Weights of a small GPT-style language model, trained from scratch on English Wikipedia.
Training: 310M tokens, 4728 steps.
Each number is 128 + 24 x the weight over its row's rms, rounded and kept within 0 to 255. Layers, rows and columns count from 0. Numbers have three digits each. The size before them is the row's rms in percent of the matrix's.

# layer 7 MLP up, 768x192, rms 0.173, rows 84-156, columns 96-191
103:122132120141123098129128151114103191113096094121159148101121138129172137108090129122099116110126126124112126096119133172086141151113117143107122116152105079151142115098126126115105093148147109152146151172145119154143121139111145117125151113141115138123126109113111081127121150079132137131
100:111131138136149156137136135119136142160100179165132142136137136140096150149140152105153110131091131095124163170101133138134166141134170150154156155123100162154156123098148125193109159094110092160065142168142136108134195126142131107170163156125104118115108142099123114088116135130097094107
103:151129129123132102080136120126158191133179128128152131152118071124141107131143148113128123133106147118076155140079144141088132113104152088139137132126124128119119126123135081148115079110168125131111118104126126123138114132168126140098148119118150143155121168158109114105126149110108113116
111:100103107118118155109119118112081115117152130168137133145164143153107124127092157150149135146125098163147126116128139108159103164102134123161143144124104126099096124175140135132154146087175123173111125123087125091127089123090133148143126133122132130154111166131121174118144132200139181142
093:153124103144150128144120148085191135179106132130139112088090118122178140119097150102141131098141161077121163126116128148106149148119139138138132112133163157080112116108182109144099084092145167107131122163138087116207117090147143140123094153130127135164119107129099116154171099070148122111
101:119149089122114097167140110132142131139173139149115096160098104120121113145163121099087116125158106156126137119184114105108125153126130111141129105135094127087136174144139132115151148137095117079155113089167122146160152079121150118146117139169110122113120130153130171117091152127098158130
102:116144124133148167141107134118115155087110127149122166103107119174119122124086145167134106106088151150166157128132155132112130123158066122140144157110127089119105137149123137127112125115151123088122166157117087107159114116131136157104101117118152091158136138138091161156137151104122155113
095:135131142131156156145121125131101137118122117114080125085172172113153133116173140143142126169168117107175134106120149151129120125153113154154137146139063156128112155143161121123150101159122121098152160134141101130152081073069154145090106092112117165127116087126120079127129126126109130147
094:107142127106151100090133129164117120127107172139126122108133126104143182124153150158131158126136130114146103096109142110089150127110118100137149116101100158131157126158126122117097127081079153097126135152111166138121178115088129099150144140133097137115108117125071145136109171188147111092
097:143101097099114139167118192150137119124187143145086120125150095104131130084118141129127133157120126135111091126116093125164088135132152132087146121099137109142128178110128106110166124131136134085109108131078098086163105119135128181156157117111156125119123116123159106147124159124130149149
098:134150128125166107150140100132093120152168172103111143118125109151126131113152161111142127120146133146125095157122175130146160123144167125139120153171098174164114122176097120116118175119168143160131161089076131129121051096119127115117143122107135091114116134133103132130140142138155119121
103:108117140150083101090133127117118145142129168112152135128146142143136114101145121113155099097128146108181124164090090139139120187134135131128080159119113138167093108120130153167126115083144114154131155138187132120130126096127132141085097105132192120103143143156090134178163131140130155119
098:131151113114145124121138105135090136125143127146121103111150148120079161084117126097126154158138115116121134171093096158107175157126102139118131182112106159142145149192128146113134130128159118103134080165163126108118122114121135119112092099113126108130105147150100134136090158143153135119
093:117147105113119144110125105136132120114148080160125120092111137095156150137105110073093145139140162114125152132121142117138128176159146103111130117107107090159118115137160133138101135124158127126136111104145122140155142155108115134092135094138112116136136109100127114093132104163147138099
102:141148104129135143147106099119125103169163162147071098095148107154104152149139139157131116108180123118137130171169149126142131100126131134103150119167116138141122129155150138117124130131118125144111117145208143113177133180108140114061144146094138099113141130143113131123117169142106132128
097:172102113156084126142132102126146107135121121143123088118104132114141144179155100082102096130092127124125179106119185120104138112132156110127111130104120107168093134179139142147123074143097145139131133162120111169154058130120124144102146141108121098163133112117127135120146149130099066170
094:110119146127126137063092096167124109094134125105089151109140136144130177157143146158124129112152130133136096150139154125140140125127098131100139127185102120122118123123130112159116149149171098146129153159141058137126165131103114149111061160136166102087108123128104091134107140141109065131
105:116124119143102150042110169123142151135163093104113111113142158131100114124115182168130116175084116158126131124114110137114124120145121120147118165118101115163125109136118120150106101133121135139115148126168153133111136127146101127118124082115122091089108129159108158092080110146127138156
109:133119122105070136107124123093139086137118114080132135111085088120170108125125145105169098095134126121119125107164144123113140108153114166117097149140120114107092132159154156206159103095115119136171145111116134102128113112118129116119154111100151140141148165100121096120172108125124129138
103:128048119096156121134135104108132124128145143138117140184106125144086133140114129144134127139118137153086145119123122128155104163161158142132129139154118128124093111132112151181146075142141105134156129187083120161105111114110124123160144114092138145105149157129119148134146117118155135126
092:156158117132146121106146120104105150139164143148171109136147114154133127139140155142109184112142148179116184084114109113141177120122135163127105107130115119178095154153131098133117114107111118150154099156180115096121160142113147160165143138135108128141119134095107147126131112161112125158
097:115148148126114096058125167097114155152121134143121106129129136137161153107143095112117122129112109141118125099148138107138099166107116140100132117143099120142154142127134130094116104124108121119103109107106146113132111138115167109143133145178103096188135122130151122125119133161136112132
092:095122068135117146106094142156135102109157113098119139154100115122140124127114116099070141133129134165077145130112167118109167129124162109120139123140155123099168118172144125133132153094125119097147100128162145132120049070120112153148143158155141129160175108128148126110105153103130104163
088:158129085136129118148129142110091132149140106140120136121108133159119148096154203105186135147109075184149172108137151110120151136167126102132103157104104173127139121093135123109135148135094119138104123113150125148143137146108159082099119102168160151101103135114120088132095140161154101106
096:138108071094133133086165103129128138118141155124158120108158122122124131144176116133132153112130112139108132119158110168094160151086129148109080131104082100169115155110118067069125065106118089143148103138170137140128107137122171142156125113138126133132132135099083147148093085160139113123
098:145163157116144122138124115102167153103137182164138125115170089112088103146158121126145105095094166158103165126130132121139129125134142074098089116125090128150139127132138122153139077155119140122140142179177138116131112112136119124123160170152133081171135140134137128131100157105118126114
101:137134070115132119126132112138163122139113132126113125101175102112122123132138125118102113165138113161096154108154090128139130128125138117142110143086096136130163098146135116152113094146119121108160126125143119131156170200140143144165104114085118143129143103155132179113099130130132185139
088:162182089135142147135119132144153096131156117166093078117120141126150148154186129121110150153178097129082167122145139153139135117200153109151143130109105109119157127140164177130147140122118113141107131125129117106140152091126117125085093084144065139161152201113125126115141112137138121133
095:160111156153110107103188130104142166100150126126136173115142090133134135112117101138115122152112115130105094146120139117112108155146106135097124106107096142144117102168113119105117107150121168098108148137122110111122177089180104160129182145124162139132084134146151182140144126113089127100
099:135150140162089089137169124126137158106135118136148114159102177134134137142179136121153134067102075109092160135154133094119132154132095146113111129155107099077106125119110130128160113128164140144117098133116131114117113096170152099133128104061180115081103136128076123118133143133127096121
094:113111108123104166134134143095145072140123123167127114122086134105125115110109133114130130118123088114169109163131130142102160135138126100120156136106121163161165140202108121140142149126120123072087102128161159078097128129132156145097111107199160153128138104131118106127127135111159163109
100:092128083124123081132133133135120132123164157137128140183177105131196149098177146084114144126117131150139117112141147096092152088118130163134092115136102159117090165147136107149138094104136140106190140170125129137177141131139171175121133131149148130138139122127144120156098166121130153115
099:093106115106167132144103113060121116123152140104092166103147119130105091119142129107143153125085117138112167121143127126133121115114145139136097144140155177131163113118156150123107164127157145123129123166144060156139095147159131115147149102097141139137162111136082130106129110112116164142
099:133145117114105154130147134110147140120124168157148131101161074153129141144089149116145088108079144164190167126123139153119171148121105097139059095096152128185084156159193154144136130150130118128160129117115137086138108142149141115146126102143103165089119147164130153145050123121140093085
108:135134141094162126121119164107125104107149141125119107130119146134160100137095089147142201144129079106159180133167122171122138162108125114138141085074055136140107109114124123144141151094102128154070118109133049133118135121170110131087124170144144131132093128077147140151128139125128103112
100:174156122160119136121147136141102108146133105150121177162101117141117120108153111123115177150108111129095152152147142093121190116130091135107115126125174105148147145122120097097129161114173099100147123109110126128132138113111155091109140114096134155118148134103122155145126078130114118122
098:164176134119093112125127130142122129127123142138136126140123112110102088124126138144117094111108111135153126105122095119125154126124110180160111120135124135135110141182088145143081092113187084116157079138127125137073133127140134092111111112090099116088139167134111123105079151113131139131
096:145175088159149124125130156124080126150182105124128106124123118162119127123126125130155092130117160190121129128139116131104076149139112119164118098105130136148098151130107124111161122087107102176154132077170112156141147157155122149078129111106119102125129132126122096142135134120145118153
102:126124097153136123098129098149142098141109111143127126100140093134104151137077126149128103108081163175107173117130131134133136104171132160114143129126176077145118167144126116098145091157101154137155094131116130178152169093115125132155118138146126111138136135174074181104135172129145113095
110:128134084115079147116189129117123140135133136113144132124176132142120115118092127097129162103124147162135155135118106139136105080139116130131158117130100118152169125115191126167125119152129125117135110131160116116101152156121150138131153129119178132135140149133150134118089089152141150157
102:152107110126148126136135126170141135120111159126172131167115117154145170171110152119135109119120128155077124161164106176144126153125084082104183144135143079091117113098150107141138112138097150134143118158131096103123122084111156094104132145110140122145143139104079104113083112199133084150
097:099104144123164100141133099125175100104177089088115099089132120096124164087103109157124141144140119140126115119164136110137145137167130187125138122060125095196103138171151121107105113099100143142178135150138077150104153144120159089141129141160122118132139162103128122132141106136099142126
101:131101158120093112120131149121137080114176157145075145136111194126141158154113137135119147107088133157144166093109173128160079106134119132122142094111090155123107087095126166175136086121138120125141095136132126122137111143118135127104112113125139111124133126132119157175123104123180126097
104:168107109163103111117144119168125128139144088137110090084140148151115173159082155129132123146118102121113130114163118128141130168192111153146145146130099121112094108126123143173121150116139155138145109133120106118167090141136144127093136095098125090120113168138143112109131162151165113133
093:166114133133152145088124146144086161084193131130174122094134085146107145163125152120150116131140127119101127121157111150117141078167130106076109130132148116120124124143119124134146114134143146107122137163177151160072165134124124098115086133152138121150143127149093147093151129146146134120
101:144148106126160126090123159126093111161093134163161119158101099124137111121173136154144172148123110123167126134190157157141109100136125101109122124110144187152133110130151116093149149137098144162120135130112177090179111132123152099124094137146132122128111110179111121128159113123065193131
103:114089147161122130143152111158113134116106102140123167097128095121113105116117163171122080122103128140161133131116165131149178107173100121175126125137162135109138117164133160129122155139106151117105153123173126151075090088138132095136100137174125118133187162112077135136136127154111134151
117:172139132149101109139123114137133150173126148145152140139093133104133043104103133149092143132141142154141154122099150169134144140112109142120119114092164139112113088140163116097061166116161092114176123133124101102117152162087129132093128109080163133100143124167116151117156120173072131165
102:152151099113113141123145149133137121166134120171110158109116144151108138117084148150143130116113101156146145162145136097115110098103118090139105120098150137114170144148084113131099162079145124115092130100123109096141117116148150137116134094161123130107122189129150145128119116140137123123
103:147159138117131173102157129116082122148145147110164172133127146130169182141133154135141086118130141121134102113128119184127135132137145153109117108117128101149084145146129119106118116100150162142124099150115113096124166172082125128115123172146107083113119145121147141126111157159089095115
100:099093152125196124153151133156109113154127139108160162084157148145086133138134159120136081123126130142152121100138107089125129085118108162136157116105117106155160141123162175159152130095124091127118143125151117108112151117100136115151128145100129135125139129174088148106155145184090132110
106:121105076129114113138101123121113101121090128140095122150179129110107138132096093101122136123087104182119124106129132133140112111143123128115114105096120092137126132163151144128126104134144148111137136164142159090146134128162107151097128142123125155143134126132133099092131144163147131106
103:117082171127117158147098142149159064121136134116110101120140133142161122102121174129158109093135142165139148124135143166091142172124152116097129133129097149148153122144125143123137130107121116115123103152151118154140128154132147104125109074129089135112131136171112129116148152140100120136
105:162156140129147132133153140160145129126146152104114124114134143115160117136103087118124148090118129134108131125114090134088145128148126101195083138112116119124113171085122139135156118141136123132115131132137121133166151161117110119098104175137112141147142107168092152164119165206113140103
098:069168158122114106136084119134149145093161166100105143145162109138149144153125152149124060147127137155083107160140119117111128138118139113129128144124162106139112118167158132102135090144136097128133175106096143169108105116146133126154070126156110149090089133124150143108137145136126114077
108:091158115144151139123108139152159147115141130129126103106102136102112102160108131105114137173142147152133146119147128092095124131101129113142111167137134148130109137146171119140131111072173109106141157124085134097141137124110134141137104163120148134157180160136072168142164099148071102097
098:167128121136097101095139096109140117139142089166112115086124136113094112116146075123121153112147105158140144129119124146144103138123150132123113116124145119084111126069156093101124117108146100090140130136171126104143127072123129095169078127154113119144115170075124139114118094104101102149
105:148135132135102118129124093101144157142160141176137111126123092086115149145157129118063136156148155126109136130101140141110107143129120058118117116117113139126151109122094135093121133112089132139141161101097102115159073085129099145139116113134152085096098120099150086145178170187104112073
103:133142131162127128152136162124166136147098122138136125152152168162113110151114161109172148163123161115122124115113083149148104156123106080126114168136160149104106145154094121155131156109126122126119161149120099112152087106090131138104146133113159135113129166118133097131115116147128109099
094:137088101094093125159086128182147176188123124140151085098155083154129111153105099139139129102120126134095121122170145107125130131135109132148152146096098193142098111107122144141120148152135127138134132150122098157154174129123159124122107141088132115160116174151121153139134163119130092160
107:124078129125135135118153135115101101127134094106156172118137129114114085059132091110101088095129154119127159129141153126132123121137123136151123103112183125125126095166049098108137114085096143132129123167142156109161128133124108182107111168156192183133144141133142121098112103160147107113
100:116137123120134141129126127147118127067153083152124120197131158144132170172131134164134140123165134161118145137128130129160140158085096114151155086097135157174134123160105165151173153176147116120155081097113097115127145084130113123149125166104143116121146137094109149126120100144110116080
093:125141148162100136126102137108153107154152085160126112093127136172107163115082137110120117138171097133175144111126112089172150159136081113131142121147123125126149110164149100174130135137127120107147096134116121120104132117139130173143121123111151100138138138164104098110104107154146118075
098:146100105142125130102127137104102109134113132149132121169121095101131136145086135131124136123114160129101142130147168147099153132169094121151117147077131134141132121137152165143133123087101128144110144169125121143117142168127158144108151205139106158144110130147102110120137092155115131129
103:152111105167146113133125095150139095162097139170132155145163091193106111192139119115153123142144138174124158132118120084094113188107118120164130139138129114120127124130142147104149118110153105140156137144138136130172115164113153097133146065096147132120133132159112138124123080145115164156
092:109103107126116116088143164080080139129089094143168153131127095144123132119115145089092118162111149099097123146118165101126135116175115127133128133133120128118125118149081101124116106167125121138105140106122118127088149130099137133143079163172145152125106122080124095162118134161125156085
095:113090121119144133142167131116115153092131140151140119101169128137115100134107174152097126113111168135126144104083167166091152147120096101123161113137102130131129127125117143129157145145118096156118110167075135124147154138115164130083127137168158139143099136142147127142122152147094116080
097:134139079180122127170134108133070107127149119136132176105106082146098136087129106145127122091108128122124107133142146186118124121134135120121126127159138119136126149089168134118099105150096137110087171139123112104155134095134134139179139165124112123152125161115148167136136135136090106146
097:150132160139127163125147131100146102164127128142097142102079132201146163099129120068120111162198117185120144121125119118150127126131097134143140124084131128153125146162168137147118096104125105096120120167119142114117134120129135146091117156132138106133114109103142138112102113111119162103
098:109140183125131095149137177164141139141124135124095176117160116093121127112113128135148152102127124104106146118109123094114155173106130129122152128165138120102119120101126095071175123082157106111136135104124065070133173143146122131079139146168137131142129136142098147117129122129127163158
090:146115104079143081112152136117119144104200117124134129126127141130146134133121155132147187137096089121125115119127162151071107132143164138115088159091130116125144164119118140120086128171121103107155160151132113096074147141148108131113147119134142147116145118113129137167163133102185120111
105:142118115075072127117120105162095142078163114072143142117101122127126115153124116152155079110138124106116129121169107131104159155127088135123142147132119120110133173124150123118144153130102137176151151158158119148131116127137100132134098166127107145108167084123103162119151137151152109137
095:174143107158099127156108131152162151175107111109092149118126148100114118092166168137118147137110117136139156137137147105174128106135089166156104141112143145139150117170147114133167137112105082144115139157118090096137145128161163095126133147115144136131117110105138115137089104103114118120
# layer 7 MLP down (transposed), 768x192, rms 0.063, rows 84-155, columns 96-191
096:131131164128087113164124157085131144127129107058132093131119128110141114131104118117131120149133131142138096110132127154159132099131124159112124084121126150143142111141132140121126125108118133107127083166139168074129131162143116113134179117061131150129101153138162128125128141153124129153
103:110095147150142109154167112142152088145126111135129090167157180165118159082106118125141120154102120148110117134088086162114135142139128184099121130115122140163129120112108093090131162102145137110097151141098130194146084101128146110108133138141114107132099100100136133131103142123137103127
103:096145149120180172110143139173128125137126162166136104140167158144133147128207124118141122131139100133121083118169129131105138076074144119132120094123159114134096137167121161098121109125132126096138087119126094129104123122092121082118114117085165152169151112118155140155140086172133131159
107:118151112119125125143080083154092114113085123107150122152128169141102123121143104128109146144160137155124087124094092118157147104086111128136122159132145118121082142130143140134100117156137102125083128129092108199146140096104111085134127144106119125101104126149098101154162152127123129112
095:121120150152147098148138127172123089139131153121132131147122157196123112114134140177185112148148158152135105114122144167141103133140115142129122131126135093136108169127102148131103118137121115164114099131094106106180140134145133122137098111097145097123110191112165137156147095152139111143
105:108109149140153074079126163113130114117132158105127117150139094119130124144192101168126170109116137108141116105147087149119115135146145133116160163153132172169143090103117115134120114120143112136152073111142147104154184080151158145135097099151089135149114145084146146142089135143128178117
100:107124139122130146114130128106119098150159133113150154173105118140094161103130084165140153172178126147119118101123068088137180072109152141168111109126158127140137109156149103149087098131122099119144131136104126106139119104109161132116098153123096105115169138148114147103113093105095096133
103:131141122167140118095159126114130151137145152108188130121148133155140084138147115114131131163123121122111090175135107113120124069140113156128110150158104079112134131105107104121129127162084147124084097145101118138101143114132143099125133113138138109108132137159175128116132146078135110141
092:131153085181175102168144070116119132128138140118093134073121158158146110161120121082156112171140126121074103117172112105144162093098118184089160132151105097115119132128123155123142108131092121131141137143114127130131122137116093095110124125086126141112108098103149141133173156077093127095
105:142131135129155120110154130178116137103119115104141086075096122131117115158160124160146149142135139115125103142099109089164162084117105087163069096136131120112150143106163110116107119100126138102132161115139111142127117104099168124131141164172150139137147156099133158145177116134127125165
100:090120108114164166131113117108095176147151156083100145136089117084134093106143108125138121126152124102132180114123116151123114158143147138080155143171099135122121132148120132122139120108149091084142143149111129110126150154097137135130090133180125144162127153135097102134128138092159131125
100:139128140123158109084133127151104112143088180129156148135134156125121073118137138141143071135083098134151139133080135144132102176111117107111076143119171068131117127121135148125160121135104123133157134139155136129138160126149136138111101157147158152130120136131115133140163112151121106152
103:098120100147135131142118118128107047145116104096151126101119085143125105155104147127107158136128145131148140146117133153133110136153152137121149147098172114076101131126130092142150128187146114132124121105133112158109131129126142128156122164055097169106106145127113110117117131149110121098
102:118144155141155138172101121147143073107140060110133104118092162135116124102145128120166090087094098124135170104141129116127127151106143130134121160143126174114114140147102125095129135153204136161088143128160136127137106163103121107144136126122130160124080139133165124102147105168162158149
107:109153120130073152111086110133109116178131097128107152154083117106111118153143087122153139112112085104135127094132126128108155106139102162133121125131115130207142109101102084147098072139118113141132123135121118124099150115082129092127089106141113090140084151122133106085135122171110174127
103:107085109093134117163080135116085132158099152150142088138113155144124177126164162160121069122140126113131162115122128107125123105157119155144115153099119102123137110136153166168128134150106131120131139145088142059093150135103117175154109104132127123060177105151074144127139145131133154146
088:133127180098118154149111128131145093110125145108123070150121172152120103140139136100150151099137129089107090119138111111144172097093122119098137136180116115101144155170099145175155176148132149134124151152116146150113158155142083171113109138117114128120083100158130129162107129129129127129
105:124150087078101131160125125124135102123148127112107137129104120096115102122170122121085110120161144147121120144181122141121137173112118141101135111136126149139113104100159131096080101136108120124147131120118169104091142110156180101128161107127090117134104105164146118165164096138082153140
105:139145145129122101159165121135079122089155122152163121101101156106116124161136128115111136147144116110138099135127116099063152098080111181140170073110126099124122128111127081084130115113160134141114112104093092085103144118105143118142091169095126069161143145131116100103130126110144086145
105:128123104125132162135134103172121145110123153129075132182113114111111117114137130120139113108154110114124087137120138126137129139145137096096120131103122112158128108155092131124107105117183126167128117140151164135161126127096098091116131133142085165119139122129091096110100090119142134152
094:142129112105167130134096092133095138156098115137122126084094101127089123144170074164090125134126115126129147130146153126113127101140086126120171119149060134126113141143131102159116147137129174160147169159086116125137119135108133121116149158157116101141132144083169170152105099126114156118
105:139117109076114158153127125120121124123115144139114097137100090148099106121135108122151129104115101104102103125113138139117172108120117105158108171130154140177126159150141118132134142170157113126153104130140104137138089101139106137163120164123173164159131092154152151041145091142107148115
094:106137127119154098136138132064124113144121108106134091090079133139152148124156119114122128123137128127138119123143126112129127087115158123122127122125146074117121199107165161136099139103119141070142116127118172098096122145144112139124129112149105123113153149148138104137131130114123133106
090:145158150117141131137123121125175093083103088118111070136078130143134114137164102081192096080103106146107140134113088127122143160162121093125119151146105092115145138113148174159130157116123140087098131101111106124152140129146118129142173132142126127125078135120155125144120109083160130124
098:152122131121165129115121138131144172110133096120122125136093119137135097158189106129109151114069117124155138106147143123092136121097129183135110110117174164122129077133128099111210084167110120097157157102124161159114135125130153129147156142098129115148126112108146147137115090142143159117
100:102127096104162141146119144108133087125125113145128122141138125116116138159102116144145098117137188126151164139112100178165092109116141117110128109176071125153154132148144118109149108165118119142095119100115139129112140142139130083191139095148153085125109108108133100113144144127116134146
104:147106143130115086154120120136087133125124131128148132143149153136126150118136142166158133130128126156118146187093111093121108128111107123124110134170174138140184134142134107177090124176163136154139189104121087099148112098118153114126146153163121131096117086116114174138089158179144138099
091:103113126137157092151120096126134145127112123132184101123131142150089121091149084136157106130105139125081114160117150179124117112122125123082131142121110102094123166130105139158162146125125142102109092129115121173092178087144119101082115148126132109118125116118171151101135150129177140149
094:105137144129113121119103116143130105167127152075093161116103153145139127130122126133155137148087131090168151160114146134123134130092117147097113165107147121097118170126103143135120179114131138090112129091107140102094147123141111140122104119083103146140093093153164105103125144106148111093
100:135134151153138155139136123105142116113133117129123145102167110115126110105100181109122164143058138128125111136181119114130121122091120130170122117138118145085069158133149124127148124149120093148163128150125122123130111137123135133125110165167135143130112146135104130157128183090124124129
098:108155140119131133167107101128127092119092118104105116145125131133132095150123109115102146135099112132092150134131133124104124155136108128148200166136115180121103123157115146111095105115115129111096145112151123126130165112149101094146108128154114137132152128122138117137131056110123183139
101:126115149087096116108099106117124145117123118108155076135114135119120109141185125158151095116097115103108128141176112144083159100128128120125087114144173129164130149164114160148061148148098169108119094125134144167156149125195149154109133136159118179142143146105124130088157155090136139156
102:103109098150100110130115162133137158101121118146131155135113096125137149147104108126119152101122086154129065128075127152131136096097125094106131120130159117113117091165127128118187121107122104132122125180121117188158108141184114120133135184102111158113092084111116125119133154121139120119
105:127135132094172107111158099141144140078077133118125126167150130104144154160150162141111107103129095129140136132136159124149139159146084098113106122136169163115103125127142119119133147111137153156128124122097142159123120163123154120069089071114125127158153111133142139109133128143116107082
106:131134123181144131081123141167112128097105159095164110170132123148101101083132146094143137150139154096140153131138103134139119146116131147158139071097155141147105096132152131165120120146157161151147115148136141099144126095132127133127101118165117092096123094156132147094119143113116190127
102:097065131099107140111108140143108102118137144160150139167151082135193146149135144093114143133123126113166105109141131132123120095127130167135149139120141115075124152152134161167086114121130132123127101095130101172126139145109152139111107126094124104120162120144154125117086136104161112111
103:132120121122104105155119101140107100156117085153172114159127132110149134152124172165163127120138107132159149135122168103144127148134147149124157135145138146144158129132149124122105111134103112105111177156100142132152168130128139096102157113089143108133121137082125131120111122109127126140
097:162149150196143118147129106150145159143099112134149089102152135107129123152145148182166165081191120120155166192136129146123106095140105122124117104125132103138149123134098122104173148106039131139114159126099130106153161151137109123132167125107118121135117127158156138135113108075137145167
100:126116111160151115115101116161117113136137153125154130159163146124125126095146132125116131182137153077091168135132136157139095112171106120102147150148126107126096158125126121099115145110118120097154105135094132132119127143103117082139121196121109143130106125130126133098144206139141134085
106:107127151095140123139143123154091143156141125138125118095144101145114148138114156126116172102128119173151094125093147153150085103067148087107127161142071088121165153150079156130130137125154108136130151105145137120112097119131097150097135096112085136129055134120112127152074139130079104114
102:145141121094160082120136127150149109129104140095113113127152130136127153131076130134102150058174129133137127148148128088143132100152123107127189129177154144125128131097115136128134118104132109143102119142140070110110124093137150117112128118136096128139151114103116112137124098140131083106
097:133135107178136141135142121154096122116103159074165108091164150133146129115121102138112133119168141075115119132141141152124147105134152111095133127127148117116122088130178108140120138123111166113143145107073164137150134094139134091157170117108119143126155137145095070107138108126160140154
100:123134115129132099171115097117110129107123090164137108183113126080127128105114150166158119111137114126147147094154112125124115120111103125127121156115158119137136150058089082072113146188121095110179136158133097099109119131148143102117127155144165135149128106161158120110113127164078130098
101:130136171152100154124138135106085163116106141140108144078159115103099173144152114124157162118117110129157110113128110112115160090126134144115125101081181130146153126124084120194104126145143130129109125125161114133122129106107118165135116119141121060144103100086141147149149152180136126135
099:125121163141140136151135091143122143131144073101144103127111084127077169139112136102147114141113140105127126134163126136147087109141152141148135132147111124102098112135121098143119123181119132089110125127135104159141099103149093100143149154136114135158141140137141153123161092141160173146
104:121140163107149110142119111122156085111120102109156149120116154129136144150114122122159102118137139107113147137133149123114153132152129151145146121102113116158100153150134116182126131134067155126113066120152111076149190131131169174122124126157137166187099170096138141143100111145136105141
102:151151118100121161090091136148116100127140092146095136120130150172102117157135181162104190113144087112157098107180106125106113165109142138118135143162132122128099150145148131099119154126133148141139104144110120130129157155096126151134104108118118140139075153109142117117104103104089136127
106:160113105124099111135104145136112146108113141164128153171148142140114101148098142075129167142135074145137100115118153131138142093171142128150124162158147169116164127137132153098148120128107141110130113131203111135102097140103115141135176090120113140131157128123115132126113132142132159157
107:153111173143107142159127123087140119146174123098140115143126112102072099142117115135124078119108129134104145168126119156142120124145120112123096123116111179126127040116147100153139110065123166158122109171074125132117183114129144136116141101128100179140171138097174122101144134116124108144
100:154180157138138168101068132139124158097136176084111129079118103111106109133114155107094138129140149108100084151134116130126100133115126161110090162100140123124097142139123128155117124091122167114134129109138134148108199108107114165106096146142093123134079151165133104113165074096128180098
100:093081123141154172091114134154159083102142126122087154113121119139135149117116125106121147072120139143152145131138130125127135152156120144095119158157144108095124155148094171119127142107147134094096108128169133124137129160176161158152091094137095148054118121143108113145115130118139136105
105:098133132194124111088136144126139086140156089127147082171155122082152075097130130126112161112113109122151140109143130073138124153112093131087140122118105133139101158119122119133146114139159093088144138177117139130152107109185112122117116140119126130117173134117127155149153132133127124108
095:138147107169170106150140077127108134120100127139143171094158109132117102137142152182106103145125174138110121161127103140125098138116118155101102074124131128145161136112104119119081167160074175125134099138116130141122157131119156141138145163092180095112127113139101129135134141102122116124
104:080093076151124132095106116169086135145130155084134120132103136108149149138146125139099154147125136106171151103106129108138133121141132149126135127138121156095170080087130100113146123109149162181098106122143121099071154126141129116134103132187120158100102101135104105141140122169117152109
103:095116138084115125085134132140145112146094148148105140145153100197129143091081183092183108145105158129118190143150144147153101146148121109112145150145145108117131111126131167114111114104119128109115104158118091152132124132163084117103120162118112115095133134111174119163132141167079109152
103:157097126111142159148141126139118138122120136100162113096137103145107108127086120159130139099076156087133149123056115110151136119097119171100080132159108150107167103160103142161137150103119123113118189163105092167156102137111145119102098130125102113095115074092111146179159134183129131141
097:144106117103147202156122126092108135132107150106195139106097109139150111137154163123154137142142135123122161104121154083106127145096113159078094148132165101139137115147125132141154075136131131124152144111075156163175149152084132105126124174121093142149158138139134160128078091084113169139
102:182108155118162164125131135119113068053156148134127128110103121103151158127113140172124138115156138084102122130089080134154092147118122145110140091113124085106131138138096149116139110130108132091130117120093164116152128123132114100127131114108133087127135123148151139082135133122159096103
098:104120149122162146147109151132083143092169134107124139144107126181103121122126151156151143133119159111093114146161140111122131111075118082120143134140144180148104163108163090161126157170105162140187131124102133141130135127102116143139106133113119139160144133114177144106121099066145079127
096:134099124096087134134117089136127144169129100186141093147068132144122125120132117130201074150127166144159099147146108151161129073155141076113155108133130119100124112144118129153144168118101132142087130130148102155151147172140133133110108075121058126134106120098134125139145140135137122104
102:126125133118159172162098102159122140108126130141148135143063163141123139142148099109108134121150139114138155147129112106147138155105121146158128140146114112144098069120129127133131125093132098106106112101128152139136114114137093139107113145124109067125093132141135077116123117128126118178
102:107102166117130102137130106128138129119143149124140143113098086118149179158097129150108127151103149082133114105124132119113120189088173133145113144151142104137135170157156165135140127120128155134170088076136141125089140097120123110169160137148162117181116126125079145091156093130137142076
099:106131082108172149122122099094155077129134167120122143136158171124173081139140121142144127153135138121092134117125121149115116108143138151129151193169135142141158132163155128145120125142110135136130136107109138118124074159112106097175132135120167127114199170141134123089073143185132189139
098:144123139119122116134095125083132128151142112143098113103106158107129125100094082108157128115148120122069157158121108106116071120131122193121144107157157115130128119102170175148102129110151122106085112173122105139082137115135121118140130117104118119141078087098113129136109083103111101138
094:102126137113143135118131141137094095108105138117126085121135159150166103129093079137158096101110117097134128172147059134130112117144120171130089117156126124073105101169183132121120115134109124128126140098138123136129126131114112156120096091091137139108144118121159092141109118165152151107
101:163138142150164145148136167124145137097118100119084108090170110111091105183143092142076131131149159130133081129149157139113148147130066174140150138133125142126134109151145158125109111150139164089130126115153128112125162125147159141146137088127121089134125088112144096112119081134138091121
094:100117157140132152152109143134118146163164136094149122111091107119139105159098124101160118152068128133114083115138138155108123115118092113101156139152122099175095130140094127124142094109108114132104062156159156126158129122107137130145133122114158142143137148118164075143119094149155135184
098:133153135165173135127144115109128143121136167134136131098129095106118106106088127136141135144097145135132174112134144137154135108116152132128132116156154143109130161092121104126149124168094127144133127132106119113143103113117081119083119059135140136126159140108109140128134120078100119125
099:136172105133144138134150130132134114122128186107129135122127129111150110110134123145124124169116126108106166114150146139139119103086106157098061094143150155145148091136149155136114138147098141101120157171129096145175129133112156151126125099103174131116126134157142103147113140120173110162
102:118146111119160139138137093147108114145138148090114117092121146117151100128088120140143159161132110098168108097064165155161109144125126151097158137131125118104099119082098070113106144171149159131107157128123125173119147139134092149155122123159080112133108161161146121093110147117103115119
092:093094099119118093130105138121144140141144152101129095077177166153134117161161119132175134137128103099113088105144129087141162128097103100100129146139139127106109129100127139142161132126147119133192122072107151135139130153131081070129150096105116161151139130135156107131152117157159121118
104:141121135123146129122112131113139082093150151034148097116144116128103196129124108154095111118120153136107137164130172144128136108143146173141139073126135090125117110135114099094155154145157128112118117127090090083143176165165154167119160103100133195157134127093119095110098094131154165152